Each number is 500 + 40 x the weight over its row's rms, rounded and kept within 0 to 999. Layers, rows and columns count from 0. Numbers have three digits each. The size before them is the row's rms in percent of the matrix's.

# layer 3 MLP down (transposed), 640x160, rms 0.0689, rows 65-108, columns 0-159
105:441458550523516504495489494491447503495514486434490454576499507492530537513455483417591463499483490489506520483604511464518493456548527491547506483477445441558532450539509491499538540524477459529510565506503531459548498459644584472541520504486456455516469463487458504488461484446378512499548564490451491557525509453520536498504534473483470477515436527560547450531484530493533524482558483554470482496435456475486490494456468553516460464459518522520478483557621513592549471534514486
122:503458482500547511584497486475479550526495465501536438573497544474527516495480482453585457455450406558487502528516500542486486522518582529536458464504525480454538565523417439574510446511548477475498470488491521400500510503538459531553467498459526438555571519441481464498475533436481550507458450561486471504496468516502504447447560507559499464516462514536427555504526455454453495538525523468538574494436476497426457484483451525411540516514525540509462476532564531491481555574534495
106:548463530518468450519466475442556541420513533506451496474462479546478512490549550586514542446521502468490516493529475503472512471505455538478493548420548504427528449550522513514458447459474544534511444537514525501516539489537412512515482582512489471536441568529517436519466498459542478538501491498500505503448516576552592483528495465481490512428435496472531414444486545449536465486507464534451504501547538448573486410492474592534554533527513493524507488499510456552502554518381476
099:501525506481466473520474480507507510487496504567476524527513533528437476481548526504518515548510507518546541472529488543496495502462470473472463515405601473551507512544548499569432488514532493516511474477524480496443461528462519450456519569393525536488461536509451505514551439520528434521530510528544453523405526535523455501449511521412537575529555431590488503449535548488414504512464548475575511555440515561493488548479489515493475491476463571488419503484410567531455442451507463
109:474460416491448520484468577510441474526561569478500470531573531498487519568488466473563492473558464465476511510525477559522453500484449477492522466474553498482459467532542485486505453436511489463425492524483497452507387487485530574503423518485486445492587493524496449535480475574479525460478529535592501504481425544530509564476525515504571475462510446577615507455463528488515509478528550531467529528552504520558464511414504492453511500499532482514444534444429425517515505486517522
053:572514509499506470496503463456500427472436492539465539507422592516494485514498548432519500501478549517498476414547499534494503436494495460494504487470553559464492488510547434468467490540472530502458543447537472545521464536477412530506524510510444505566490435466500525476499564543556495473538501481515439503582458457499442542505433567494586451536479555531523503532495504501541513462579540569435490496536526450544523481453449483524535543463492468527481514383503528499405502569460448
159:489446509537485474538501550472496485438542565493522459510494506514507477481535479516489424570511457511461428495506497506488553501511497470530510544459477480514541555572484468516472526506509480444413446456505530495469511453569511515408538572505456558577506524625500421485532514489439502478475607492454508472483515507539590432474508565499465536514431448486566495455486511471531518488494453509479472547412404528562501559523532455448480533478560484529532519490472478537554524472478531
055:493509546467454518521531547510528497443451442536465582542505581519500536538443594495477493458497596559492548349525498496513504483477521490529477503404512485445517491552507502483453435519467506477474539472481480497516504534519514491405493604424591511498545448514489459520543507451475430515524503470458466477552447469516546551476394522496569488468506535559530474511533506527479511506487538502439461494478494511529537490490473506487500514524489456545506462478542579524431461526496459
119:537547520534510464483513442497483487497533549457499462537416455492540475571559586425562471553508571419505550507460510471515481497515595518527558514484526556470479460511525515488492517505512472531492450536541420587454513556440523524503486477408485496509527592514445495510510481477471520493529578471473527460492454460464504531480488560505439489431564465446553491461556394496514497527511492516462426466469491451449454525456490553477480491546536438485511455528471568501545513501552492
077:468500554495484442453495551506409507446534496415479498504484552462434463507522462402523480507485442409532513510527487533451502463542515489461521465531554493523479515482491504525448535506499546477565470443493493542447492547487539574511488531573531455568541559560552478513473413520556506493522502516490493471531514483454494524483479539501521583481479517576502586623474537489480489554500540590500493455473551511545471369506458478492490487472458544523487480459507558524494529548485480
113:486448542528557448553556457499482461508551470455540490444425474483535540472454538611483474464493527488510506435478507487472493403539448532494566509492524503509429501543533444488501490465509494496489452527487565573496523554572552439446524491524483499471524476486488504468512514418534498601543512501471518475576546551512559462511463587526514467439533484545519517459509451459427493492493476485502604477521492428570465458508461439517547508493537484557507472549521537475527430461475464
061:475511509466560452483492480512527584466506547545479537515493562514453489489475498442481465544488509536444511464463467503555504473505577506538464503413523473469535464509472497544458465523497510488507511508525536460507526577464540547521469532453627542519449493546483535518513456426451512558519616520465485522455535525460561509433413511478540556505467529529501559440471526539498440543421553486489492497482528548521524523494426477417458447518450465454514519491620500453537532494503472
120:498521555509572454431503541505566496510507525520531473550470489455508556492459501531532496464464577473573552487498456518473487465451627544521500513477439604503489482467456576495464508456429488468519508519538497483483488349524557520466552469508573511536537419466482539513533506482541443433452435530501498515470451455473514530477572480499501514511522532505552525507434491455559583495453500553488450516533523508553494537487508493525485495494502563509450507420470487516492478478428485
078:455487555504508487500506504495488555529439479500451475533502556439544566492506526463566523531586566466511548481541498463507528473538537486509525425451462427524500492484462472550464499552416473442462560510462532524560517500547511476458558554474506480539491508526495469539537482424440550435516524491480434555476512463483503522516459488537511529505464483524504467532552471584493444427495532532487430507458457547555407539522499539507524461590458533457525435498617532488523518451454447
073:496455442480478487469509435475535472472438485498551490486530526510538516503497487517510501491462514509464520468448531530448509499514500475453462484437540520478527498524507578455498477524541477468532497497519548570408455548541507503509532582441594528491520486468439581477473477501420517537520528464461500510509456457567471524503437470500535443539531609478475573515398615539539537520561486454468486510555533467433575448483472553459461541453455525556460510497537525470502469556438493
112:512440568464546469429518517536495518482542540526539503530529479520551456514524560536509473486422548501490506445518499519490480442455505584445546572526502517522502506440513563526528552534503476506480523518547471488477517401571444423519442472485519465547550489471503457487491405413443489487479489505495478475582514499513497465447541469541462492428532440469462592510520465441464534516495495508434461550577447440509596547491436501516525512543544550523437540480521511495520474552483482
057:496468510540485478478557488509491522465493568505439487534478524494504471535467497448495481511513482523462528457502490445506545436480498426510405481471435531496583440563471507515484470576456488524577546505503555478513516534460521581476550549504548533566418532426481498484490451474446529548471591518478432527497526530469607557517471526496564563498442502511559495495497466523501419531472585439504500489456515526529544523539435519489480479507486492482517529537612537487577543480513462
118:443507460510459468528548483525479507546490549535541500516477597539462483425484510495509513501565521460486528417543524542498506492503544526381479447542506529559434509565469442574461588473606458481451490506528505471494464463465504487520460496570546555555529508507489454457446499526461465538524511487475502410503520410532507498491453500530543556465473443475492558467595481461456512497556510499492523507467463439437488482552442508564513482535516553486495489567505506482473509432515551
128:447562484490524445500507508530521498488394459465530500513452534468501565478575477488469470469519641493558521471528536514511476545506511518537470472532461512489494463478482467554463506546488517488463547529439558513545505491499478495445573474528506517498564440420480506559504555535468527514484481547431474465577534532462419462434472483529476516607488448478441523581500513536444478454541487475501497573524536484403467541491465501537561522479443523478553461486485573488450498467516521
086:448476517481485513508530406470450503490503526474471477457519562511511535482504479608496507480557439545546509496458498503504481425496410506475493486525571450451496458544529494504562504501437532420539461492532536523527480515514423496513530521503442416489479540529466367477568475482521507567515529489512507536491526581567525419533463550549546544508520421514488431511537469436506564521511471495490455490502570468562522491439431520445544481470502477520506531488497512502505519538525596
103:485505545477427500491497455513502454565512540519514514536485518459507481499541540463489475441487484432494500449478508527510525504473576461497480542508436422487463517461553590454433497549520474556448498496496500509409501567459545409469534443562542541536556519503533537492481528460486515505510502582540464521498438560514465472467480578520469464467578516591421551482569465512490499544554547481507485509492439452431519532534459484478544499415513501509493515544527481380471535546509485
070:497484555450457549499499534560505491489474481534448513486511568511530478452521520488523424467550556509434538450507508521538573492476503441528470424409502516479614521559521487516468475488494496516477522503421558492515488471518498472390561616464585523549535429545530451560467500497477478491491498525514427454517476417445580546480455516460536546458490564517508451557526505516506492506393556486519473467499523497477492518553513480492438476476462488492506500496506484533479575464504488
080:447498540528492531528506473511457468489485511449484475570496516453546507508510529466551453497513525514514502479601437571558464521509523500548517451447464476491544414519486480574513564540464494525499566477471554408561498479614516466472506546472417502540503486508477486526490457472441545522540518480438465507510480498486545576565498512537495501464456497504582532496506529499512509493501510466448443478436514480466401502453503559537509393465448481460519519579603518566532497471492478
119:448517406504519530530554485471451438545477484517579448503521597486527569467477458467560477535487483433495464535493440463506479501483484482487516455543456504504456458494487549451542519494490552484514484535512503456516568497538464527426522477573536530416532527468441510485473463506595431451464531574569470508574451508503453506499463551473545458548536498509376479531502479493562480534574492577544532510478470476526543502504562514519478517510539541487516471445458469531522549505480434
118:472524537516506541469505523501488499573443512492469382555583464471472421560457523520516534484500505483455470520520507491518483539424567467559510472542517511475516540560508472474528479515535485437512456493449502478489476559498479478503533348508525497511492512504510511513486505486467474617490531487412496549489498529500463490510517507549487447486522476551411570458519447533440479493531453470505514485576542477471416556532505523413495514526452560492442495565503440493522534521446581
076:567531523451505469494536529500473498490531523506479485466530460442466528488446536412443582486595482461429560464440494525481523544450481465515561512498472499502529540525538487495531508453402532547560467489502414533481484520584560520483485530587457521451453514486520500497454456525501455463549518500472542573491475481525481515521426534471571460525494567488547487549486554505510551478444463536455456498597524431458454483526517476471486461424494511526461542493483531519441459425536547
109:439487576510496503541488491498530502496483513460510493571472447516536558510470501397573443563506500492531532494564471498554480533509531498528477457493476444511563479548506488535472529499446536467514571484507511461543429423574566497501493575482490450446486476521494525478487479449402579528567498480387514533465486497535512515557547534530516550483456460540564467464516525526479470477546444518461506462443488503503408545466483524524503401517516504439588450544532523504563509480519510
083:498524525478482466452486543492505567481473522593511479550586519451468490506444481402568471513523488474483455477365480520517466558516496496522471515481472506501555449567433465529537468470499530552467480479480530433511568460552458555453505498527472457523513443510519494501580537482502517511550514589407478492481556571470465508498469454555435499564479445534446468573535500491499563477460530446530501471512494478445498526483528499547468555515559496527463473544530527520466490548587478
099:547451532454448559498523526489577440519481592583545522467492497500514451479494429476524438532545547462432452470461510512480432487482513520449529502472505466575495491470473474508459510449440548475528497507443475524444552456482467521475486520493479414462481424485444460498463467566497554549494553537475459487527461571512519533539568502558527526512511434490504557498555573479530491543548529461524501560511549473536555461535465499566448527437454552520514590514503513488440433506489452
099:524525473481503513470475512441504517564414557501470535490464435430467503557551521533467445479517589470470452501517492504457499488500541503535579514458488472485551498476529478561475464484495452519403481550444507489536520520486461461501479557492601439511520543491506423471532563467533506514539574527500509508405500555464564449533406450560516493518462491506544465471572523473524547477466485523577467490565480528549431464535426548555560512452492571488519481456484520486462479529485519
128:475545482518439441432480489470506486491494561502529449471531482580500515594514518468529499503526535499421474513492459463476549490484470550465507543437585434468492509556592467543457466522471513567478484398462524570532526519451474498518490491466502472485372528539545492511527507478476594493452540538435487566442523572473547554517548508574465462526519398477513542486524487461493527562487507464519557499485486493469498501512472469409482500498497523514582501451523507504526496461534528
111:481497495485537491469556481502468448600481575518490529506503506449452485529451528491499427490469579497461513439516470490470462442480427549516472565481455497504515481467479517535531506453521505512463470419524521465533584468505497431524513469564443512520498499481495482535458471453538564533517571478531479450525603510501418546500492505514537377451573550517487578543457496618493477468555477473488476502518506461441523494557487502470512459574532462530480521572516512465561453522499476
138:444461556514539490518466461459476494526481524462485494527512491478549480554444481410614509548445497450521496536626519462501481448560499439538459502487421466573547511495506513489550571558512463542503583519487533455539488439537542499512513468503494502522500480498466550481463512466397548533521536490431491567532458449514448460482496464545463513503432547571542466529499500525511445470576538524525459457461489518446463467471506556485451493512525538519459467537526561494553443546540504
052:483499461492449530491499458491506520513424524485443547552435533471528533485498533497528456456481598515464546479504517502493559510471562494512455482412494498457594474539519472566439465509560466471514577518495528496494476483532509466520444598434523454525514456507462492524430511449502551529512548505456510524521443436513533564531484535464553540565475579545556458545514530513493495431546482510502420458506502532492477538490492487491486494442445485519518466524625568522484602527470455
111:498467485478561508546535518520452501424452513491528557447452507540500482578451489499439461463507530487557517577394482441515542459536460540495473556554531458528458499501503530456611518478498521509526499508512519480490550494436530510473553510517508480470475544456488564509546528532401520478466546462463557578526487559516524486498502526490497501518521420443506473461488486593535437492563467505490490500447358419560511483428512490559489503528515486483532497512515435543475510454509515
106:443511473425587485507493556494457478562509520530465488485510537544447434499508455482479538526531462515540487476500512513467510473562427536501516531501419543514471507483474445428542406530506515450526471526527497464568477496448534592514492594577493512505500490509524448505512447544419513463511458476564476482480450479518518546499520495502540430443441488502597522535499561514452542484473514511482393472523488487568512521440530542490557476528472467484592504521506443473589483547535542
057:491441474487473546492494437543489491500452478529466541561524534457477426498465576462484555482534597488436573457523505514516554447511515465502495468469510538402569408535473529518447460568534486549529572472458542514565527505422488498503546549480623502503509490455454542509538485435519467536468501494491433540566485485479576486473458498426546517491511543471525482596492475543516561536491491436476451472521485526519538447508489536503499493510518531481473449487561565536468527500471497
102:405548478471540487494530529535455474493452464441441458594521471509507488532480459469475503497454510508507489451452529476493521548523539521525488437510534441454555496470548501585517475585439571581503513514432604474561484464537611518460513444501508528515497508471501544503518525488371507491473494494551508520528432461508563505533460441533539538551480547428496514461528455486472519495452507502528457479511463437487498446539522546514441467454486488469504517523558554529506572451512509
086:551525444521562568480476530501473487455481575507585448487571555485471471508507510478486511539448513512511486524498499451495480440509503571494578496539483575513479524522475466532532531473493492587504519472464510470505510489499464473499496450457538437535489468260526505482531509446453524498450504520508459532529518517519496463513513490483437361550535471530471511474462541483517488562528482506500496519534433585550465508502465471481541490504519542511501524514503509480517433514465481
119:550481458480473528539444486484523497486411545443424579482467473517502483486415486489470524487479495556478546519494520458527516471463505470526456513494514531583474501545464510451444432515493546535556461519447496487497518535476528556496474515497592477519491464545546468500440437506526491538495509477430504533528473489468477509530485513561523519445493524493455478516519538490495629451428565563495575535516438559550524610489466546498520508497504474534405568471501508526546403478500429
112:464491529534514490496494480477439474475531558454454444556496524468530415580505506423558524526488462461538454534604477523510489490501512460538453460479399485537562496544511472596535538523465512530539563536507511436562485465580508497512528491520468495563465517479491489482416449492430537517508546465467457568501471474494469533519509527547481489500417534557557524527427546459522500482534578506582471492462513478473452458468534591485475472484475558513498494479562540504566480536491457
080:471517485409452442510460522504453473497498519530398500479456516571484525568483518447493526471507579483458498469428518488463499512514546521534517521466499437525471513511598505470490460554516498471473479461524492542557475616432434502537500506512558472469506445525510404506402501501520509474543537468527446487483560473481542458494503503457564501462542501526542494453468567545575497468434470480474476486548503545512507520494554468501523492544482537486578590506405469555534540540532456
086:427515524460537446456486480498497542546502462495480564532486455495495450491544522506498534492459513529565466507501532529470539363458504480504386536523463496469498514483513579474542534493504578459521483469529485513500499478538502516476462565560505476573525452492450527468458542477468539506532523467486533441473468451541537481451424504488544546437441513473487503578521496540559451511514499451455478565470533462488538550504540484530536550602499493566452472460489569417574542543447464
115:511564440517438490511536530506494476512492557468569525500484436454487533554482442520546520502507534495501540518437506479485517434555513527489491504460473473489494540553442482515569470466454538519489498431514473551478497491549564502539525443559553530483505551440476503497506502509489383433557452454471541437511533528527451479530468612447493457514504493476493489464543480490547501515536434564450536507466548430465411517455502518587494500476447529529466435542443477549568478479506601
# layer 3 MLP up, 640x160, rms 0.0966, rows 66-109, columns 0-159
106:505540541522510423496534535500529551498465558492496569520480498504504596491541510462556404486472535421461555518500485447500486482495423512479546411480468479524485403476540472534498511459508487458470558490531541521512482415438508512490500550550486471520445469582541426505525544536586497452544488473486485506485483446487487606469460520442560539483491484482541436499486520492637500436490613542511492509504472561540510510485504492488543531485538513494511533465530441485507511490489474
097:464509602448482506485528510489426473499462528499465474527509439526525597426474585514470465511557420485417520526523547474500486476499442501483495477457474479514463483515559541484496525499472500558505514444519536537456451537539509458547516527494494437521518491550520502437497456457433514463516579506501552600458485474515624454496494535492529595415493455529528472481535487541512437565466521512445505505522475493509471510512491395528474521510500446531543470484483450535554477492525413
105:475574554540385450549505445494444577517480465492459540495489545490504490528555462487504450428520488493462622458582497513463490499514533476460538503465565500547549528493526498485483470429521499518475549495531502548451514420519452436492513481461524526491453436532520480506483496494437530426488526453505500466484458463505445527441523457452510525448468487578498437444460538534574481522494515512526545516572540517465589533561487438542468498472475485464541488535548544556489488549530443
102:476483498597501463473480461499554446511485459461495476518539491449500522528530495446545481459559548505509558484568479503461523539594487470502486529472551397494584493468521545448500492500533437532442545468522488523513487539462492378543490500494547507415476497512485461486505484477442578494520491493493508464469398460518484546523482534532493504415536504543498457472505537513537519507524524445513522411484515544410505510553491472565538498499439542462490407557557534429562461484526527
099:475538457494474458488436500575517526487499509567514499531553449541549527504460494419454506482576462452455489515522472536538484550568529481551483457467520451496532450475576516436411435506452522550455572494476532511514453482462485452524484505441505543479496423560569507525550529441468539450464528489455490524514473435452503574542465479470502565494466527516532480446549522537513475472449518531479528447510456530490554560539540478496458498508468522464541438518570469482584546437588518
139:483487524515492444502479557506528489410529515539534490513534511506477485478474519451491521543563498481519522445545490499497447525507562494519471512452510499501515488520521536489479443579484522550404506417516464522480541462565519504428564550388532498510508493523548543480524492483492519421477508485517512481469414478481563506534491444467514506443466495501492475458476551520492442422476496614463566477400521516534556558547591457442451542503553449513524497433474448576536539461541494
100:451490455483496458538430504516499498481470486561508528565521437550536525487426520429468484497582453451439510547515511499485443534544506473524523474452514460466534447488526527495420463493452528547454556473507568496519439490464539452515451517454499479471454458527563527483553569433483548444463507454447524572511467429460483557536478498464511561500474517521514504429520488569466443491432531567474529487534459531496550558534562467470499517501469531493487453489550464485569564423588485
097:434518558501461515509472555519503481543477466447473462542473435469493486448530583482507489467592548531500493487551517449502511552583523554554579424523486430569492493474494568581485505551501502588467483500456508526472445458506590499472528547468499512533531526486497527455465494453467562471478450443506542501430522372508557538480476527507435508488479521547540472463472455504511512567497496514471563431442538468508527506483446465524465490413504466444510535518532494517480506471553495
080:496535457485471501546452520530538482456509533511518449536549481534522524468480399516418534575508448469545489548512485504532418524533494526499522432570553517473501473425596490442465577481407517561474510482478558482525548514517489502514547449501530611486491448474495500508569508504477535431422553500492465557537457511444477472524408463438498516479483524493541513476585534505511490463452488514484535460480514469415461489522572427479527528491537492481530469514557472500563476529494508
087:517455462434547528475476407494456439503443481524419482540542481511579472449510516540444516488578449560427528537566559435452480530481499463473521450498506502464494451433577507527431482526441545541454507445442538519448487545491557446516456470459494508493475524511505470449526504363515538472461560458495556466501468485483515519468515487543571535419501499512487497473508480461487459546449513510465538503542495523497518545543514441449491542433483493536503490456475512495514533464576441
099:458498490438484464530487492527510491469495507550527511564527458531513531484475503421492496482564445451431537508522474529522453531534513495547520465471493436475501462443538519505411471545449522553475537488499564485494447501483508470482452531474479476498479436542540475508540530430507557438459475466479485559501441413469436549538478466509492575472482539526505444445540526540544484457448562495502483433551488563506556547522606455481457500477495535469501424519552474544551592433586444
092:487456457406526514552444543533580535426453524515417566483520363470508499481409484498494506519482473488481459470519540475528466503501447407525493544431476530473535465558519537524495552525499498468465507498510577499561467540519479484530475491505478521464474557509486506562503533522534472539577503480451507603531554510461441483551514492516519505528496461513561500479488545508471452452460452568479530490500535523392506591529488572487501515518496526497487482490517461398534540492501518
107:460510471491473428501482484540525522439473486551508501594558432557522558469484520435502479538547452458439523512532513535530461518517495492512476493494490467473522442466563509518435462548443510538428567487493526488493463464475535469515463501429466514487466440586552529515559517438479506481429526491436506555513486427442503565532482455494493554489444506558547471439525504543485490481405529541466530461466480507475549541521553430501488532475494499465551474518561456486581544442602466
104:458521442512470473543455519548529489483446530559510496523501455588505533503486520434500481513575460465484478519548509469524425537579512467533476473493473409447568467500535496494396504551443543543447559499476523474507463479471500445519429514457455451472512456551550502532535556454494509435426509489438490501528437446441458580525490472472479587528451529560545486476513480518514494502445515520506540448537451526481562568483584470490470504483521543462511456470540508527559548462557514
089:476516541481516484537402624486559527518520482482528508463521391472527541459461517475517510541478485483476457472481499462544488463526536451591515412465469460466571424516527518473470532487505437500444474475538551475534508565486452531520520544489516562489534527466461401488559535465570465522529480428490453530485558487471589524530469521502560471454579528535477445494525528501483542433503502506486517418417541474438497517571518486480548530497488535471508500471502534526510549477489532
105:462479493458455457536475477515531504470496494554503509578525462545554504491454517439504522489578422483425530489544504490529479550538500516544490437483488466471535454468539542500403469521452492550455566473503559465496455511474508459490451502454480490465493436540571482522544503433500534464449502471472506547529463437459439548525487467481469579472459533550511464425553536538539507472455553494494518441511450574483537540532595461485444503513481525468511430492545466527569578439588504
099:383508589422547487574524559500501524447571446571554545528481456522479554460466605472528473604478463499483409438516506532530515475565465521499463498525478514546479486484482488543492478525488459490479518492497532479534447436521553559439452571489504486515545487473513534469480491470536491550513450471479542544449569527483543517516449472477561484501530569452526437567530471489499485439466515527426484497468483506573505530468530473534506493496498455478516449518516479545492542463501412
102:496523453521476472497502488522495526404480524571453532556550450589507523484438527435480516487575498475467496506496496521519470537525481497516429492443488449419518476475548507477466443510440475549452533438507503536506465498494534507497462497481485514476518447562540548515500495492458524501398554459454497537519496466438474578554510442485538566466417493534497487446520513541513451451423497541512507481468423534516543564531609511464467510534531495472527465466525443454606542460578497
075:532526498503442534491527489532449523537429503456474483584549416428503529478515564541422513545565472520495449561526531469473549558424562522505565462491460496464434465400480539570430502491499511506487498487421495531448424522548522478519508522505471481482484516559567478490461468434466561434515496476487550498513484491449518495549532452460419509495473464457519494438543479458480475534458504547457453524466489506492431559547505484501474535516483493527549483465563434554531466491579476
089:462536543492490495526490486510449473485500467490579546517482491512469475451571496484472422480499505507449510461527527486514487464593452501446510495559442487484501391445534475512504458436492497478468529504509532506505505417524522559460440578502495463485463464513554407480537483487555577499540520477480517533480537463458474597441533506455496507442446532551536440532571543497523544489473566467487558501480484477447585602493551386545463534454563509463481492469513507532481524504507509
095:427474458498454488508461497507500488483481504581545523542516474553508499499450554445442513481577453504439499477503527477489460519530543464533490494500509450470525473476561500550437437510442523536424532476479564494489462522460502472534456507453494452463434433544562473479558530415477581493447543467440519521505474454472504527505490501531507562497487493522488501470525498518488472511419534515468519457504436539516558603512552441428500525532501537484507448513580461487597563412590465
110:457484520490465458503463479522540488420499484527511529579552461522553586439471530447509450515547484485458527532576520527509469532511527483522506462449478457501516439449570539523437497527477495574419540468489548487475433438512501466464426543472478511491478451571538522494571510452428465466475530465429513501496433451478489555516466424496436567464483521534556488451524500538497504484395559510455509495464444523508534547527546451493492512516495472492551486549563426512564530460547482
104:545479563510454483555516525539582490390467489489467499541614420510504496521491491501483489456499530505510477452556523458497498545498474511522503518481505499528507475508514496524532445442464427488519498521466512498425488477642608491459493519539433453456494435484517545504516506501561471496493450465469537477406509482469508558530545465425395490530487479442549445501523509473480528464458481501450555471402484484454526549476528544509509539495546503540441454535530485475519521497496569
094:513521614530470472500546445455482548476502532517556542567524527517501559449508601506513500544540435483456493552494472471514514502525484513452533380494497504531529480524463487560436467462446519549527534498509512488455506444519511505539488580511486478480493504555537486490488448415479470366486495525457528481471507493519479514502502475466472557450509568427509437470552457495498520542468569480494463527467376546559490500486509475499465490537524416467527474431485463574487451491482501
085:462536469488549478541514507543535524441523520514566491561601436581473553471506562475496466563598525461509437583528536430497515490486428531490520460551467493499496458519577499572450506467458476507504504504496585518531487460517459505506543562453530510503513458542575504514451477493535465467451531468477491477559498513506461499461505463476496518552482454458545463419572495493544566502506438461501476497465464515426468485452510496492409560506496577517503393487515461529550480508516493
115:454458517482488491496509486526543493405516432566510542541542439502523587446448539451521489471531455469510586491563514545519418488518519480494512474503518480500490475432541520519484476524458486547480565476508496485464446425511542499484471586473488513477500458520509536504532490431470481481468470478417526512507519462451504544503498390453458542469510561518556466489518450600572495499426581526430548495432446566474515512509530482533500516490443478491556493546524433493526568444554505
075:456492499460525496495531472537515550492556498537550488511504516614490485514471486452438408440501482430458541434466497502532523541582568463549483481495477503459542511544510510465511463479435507554529578528478548454517522552517466502433503518492597527460445476567543493545553450472456560510442591536434455485532512473461580482440534518457515513467488477493482548494501497494562469495499538456485464487486511578478521465503587465538452533501511423454555508544531525503511553444554472
089:493519474432469485566488502553485566529577466575480512507476530533491472576513456492488436510494502429500472499467495547562487525544541469512509457503425572460451426514511555494508430438467507489494527520557590514475442415570461527476529527514542562510472437510520525528483530487472472452415483477474445545579488472481539530424495460411552529477541443474515482477499492504498472472498524506426485518548513559516572539506532453531457543506530434449478541527455499571525527502497436
094:481480540504506456571440550503521531499447485484487503516523448466505567479506480467498478515563558436426545551581544486494549471515449487487473421466555489555505416459559541527473555474495456476483534479521583529515433480471548430490491555483509480515505445523539476476495540441486495507514521465502529541481520484501562515509415524496498593527489513511570554498481486644505472553474454536424517497541479541481483473481451439504544516513485581491540460566565456450560539500493496
108:549528530493463479496470489484496452423565537548534519472485472545556444479421483481497543435510531505484496437509477469490466455537513553495484459511525464600588501512543473443521511474401463504482486420462540478483510455556512478442505470443467491542446501547511496444534525494518537499417524452459507515476513540470618536498520534551519492481528519445506480429459572527502532451473511489478485424502474498530520552591544543394567516469548453491513534535536525460503557457526488
089:535488453460521469454541519504459551427550588538499476524570504554483523511523503525498465519551432503446499532467473437515541513459471522497539483420506493440527471541575479438521449430415544546495522509492608595493442515419465490534521495523542531546527446524514543499499508526465457493383580515469442481535477503500505497546457441425542518538439515452521486519532510462526505472476488528479461531524418509555531506480472461527473534492564495497563456517532463565490535489502470
126:437533530483487461540466504515503548442449527510514493583576462520528596429491536452550501530528411495443565546558513486505458520517588494500492452502501432504521471493522530483430508507470490557474537475515537520488447467514507494532457544433536506494458457555554521495588470472449582510452532465425515535476522459457482525479486449527485529461479502524535431458521516556519457495411578509462499469478491505470496531520557454520491519478494472501525476538585437509605507465564449
115:450494489493491455522461474515534490485480507576512534559540435560526535474446515397493477491575430463430505526551505513503459517536504465517498454482497442472521469465556543501428477520443524559459553483496573486477443495479513471517441521467501488482480407579558501506560533447473528447443517479434524531527474428452466538504469475464506572489458538545508476473557535562493487490416532531481488464530448510482585545512558469513468510505497524471517453506549472490588536443602504
094:479502497472507573472470537506486530539510499475506487529546417470516508519440561513452545616507506519438545527485526535450481507482541592639517506400537497478486474357501483550540458525539442502467500466427535476471453501498536544469540512531521511505482436505474508479489530389505508518523468508488538524524508457403524515525497516534506511498516463485484503494482455505507498439420510558436442509456516507517487526550493529451514487490510490558470439526581508447570535465496523
107:483499554512541507520523443500455572456524483480518514540510470446511485483517547489539477547552470520504506520547516470520532502548446516593551517396486549500538435402591479545540485434518437493472452407491501459517465517473482527466542536426527482549455464524531431479451421452504561495495419483545494512544436476489476500551483540484559477456488448439470464480451533478495507470482544558401481473502510577526475544561555437524539511486468473469519488539520484550535510507529471
099:480478471489476465510427495522512487494458512544505541552535459560549524513452517414513500504569458464410525478534506539507476520543523462537487459500474461447515453438555538524447496514464500531435555459518575483494445485482522447512436512461495515470492430562581513498555547462456545482445509465418509564548460417463476541515491481460513583476459512557543487446518532570500492464414535518482539468512469508471550554529560474478492506518495541491523465494553480518587563418570498
095:419524502486514481592476488505534508469491502575502492558503484551508504505470503437420431531541467494412502514540500494468477528553474509478539474520496387497500468498540490585458504573444535544439517506482576515519508477462465440542518493500508481521496490597521530518502535465482593434452535436488509520513394411486447567505430440514486557490542507489521496488521468509562509497452515509437509460495467523545573525499553448476433505451530526456537484507548481536537515456556510
080:443536532489494526561506514548529535527542458533421533449478462494475486482475492459492540528477492489493429463549499527518475568550466411540565428513467498414440490472519530512477503526488465535527513509538502489493490547503532528481473520516482569514509550455481420507510502463503523479502465435496526552474513462459562501495459464513516475350545595512478482536503479469482528477508544559477493494406515530440536576583522465522501531533487437473477540408470542459444559539576449
109:482419433483492411536523545456558526454425504480448585582499488450524528463521498506466481474502457521455472464463508513554534492490504495523494483486512525482483462526493561539434503490482455470411484483528555495569410476455553502551503474490558489448476521561613487530516501519513494516541508477555529474537508422526525473512427428484437524557564504497522528424456560540481546502462498574480570478527503504540507536484479476477505525510472545436470490455589455539504574457513478
130:478525515463455472515485497538509539407468520516508506555574449526545581447475538461533483503572438483390564516559511469496496518517517527509510388488488458476515436504534509523423504509454503566477532459498576521478468495486515515485432522420495528508493448570547483495530485447470533505448539485448504488486488472438486545500497437533445542467470519559565479459546489508516450491389570488475506475467446527461502514556541468505494525489480497484575484515560469502573514432583473
094:516499533462434512534544499530449498452504483539489594475501416473542508391467531484466526468515436488458513479540511457531504486605425490530450525475577496525478449464549482476510529466454455511491542446463488522503534510516502504473524430485460457508551433514533424461485464481547506513524501465486545531471447538477446493572499502478485494409516554518464443476564589537516534461495495606473500507483490534488526556590610506559502516463509501476473513498558529567481550481526476
091:481526501489473469572451512557555540454452505578522546549499476490515548545513471411437451482534469472492529506532505486510442532539505442518480480489455504437547428502556517525431505557477510515454573482475554467494443472504499469490448522470472477507479503567526476525552511465564505448410542474468497516498465432441387534512464434488463578520440514519491451473501558521544427536424495503491495461541533576514553537542536412506492508503500485470515532514517480463537520455596522
101:495487576442491464451521524486467561519550511467517496525522401489531519492417588502482540536522487519450535544512454514457526489449559530520510455434512450488489513455459523413486461506496469611499446481529496544475535521526514542453446519403535526521513478481486519503518537523450533388478493507501492514463444537455563527494547508488523518429544543489526401476527467495518516456470576498478471502489492501512521498576520543491547482504535441516517512511568425493509586419534415
109:437473491488476451501483494502520515471474525572513506567528448552536497463478529405480503457603440466415494493529514486492431521528471481508496453501490448448515463490549515527435434531420506575464523488510576510481473500476513485502442544425489472512513437555547498491529553463496538464415510457463514547506471422468467549507477467471488600463477553544489484451547522534510482507437538517491481479516453513502565550503571453486482522488526519493536436477550453493562578444595489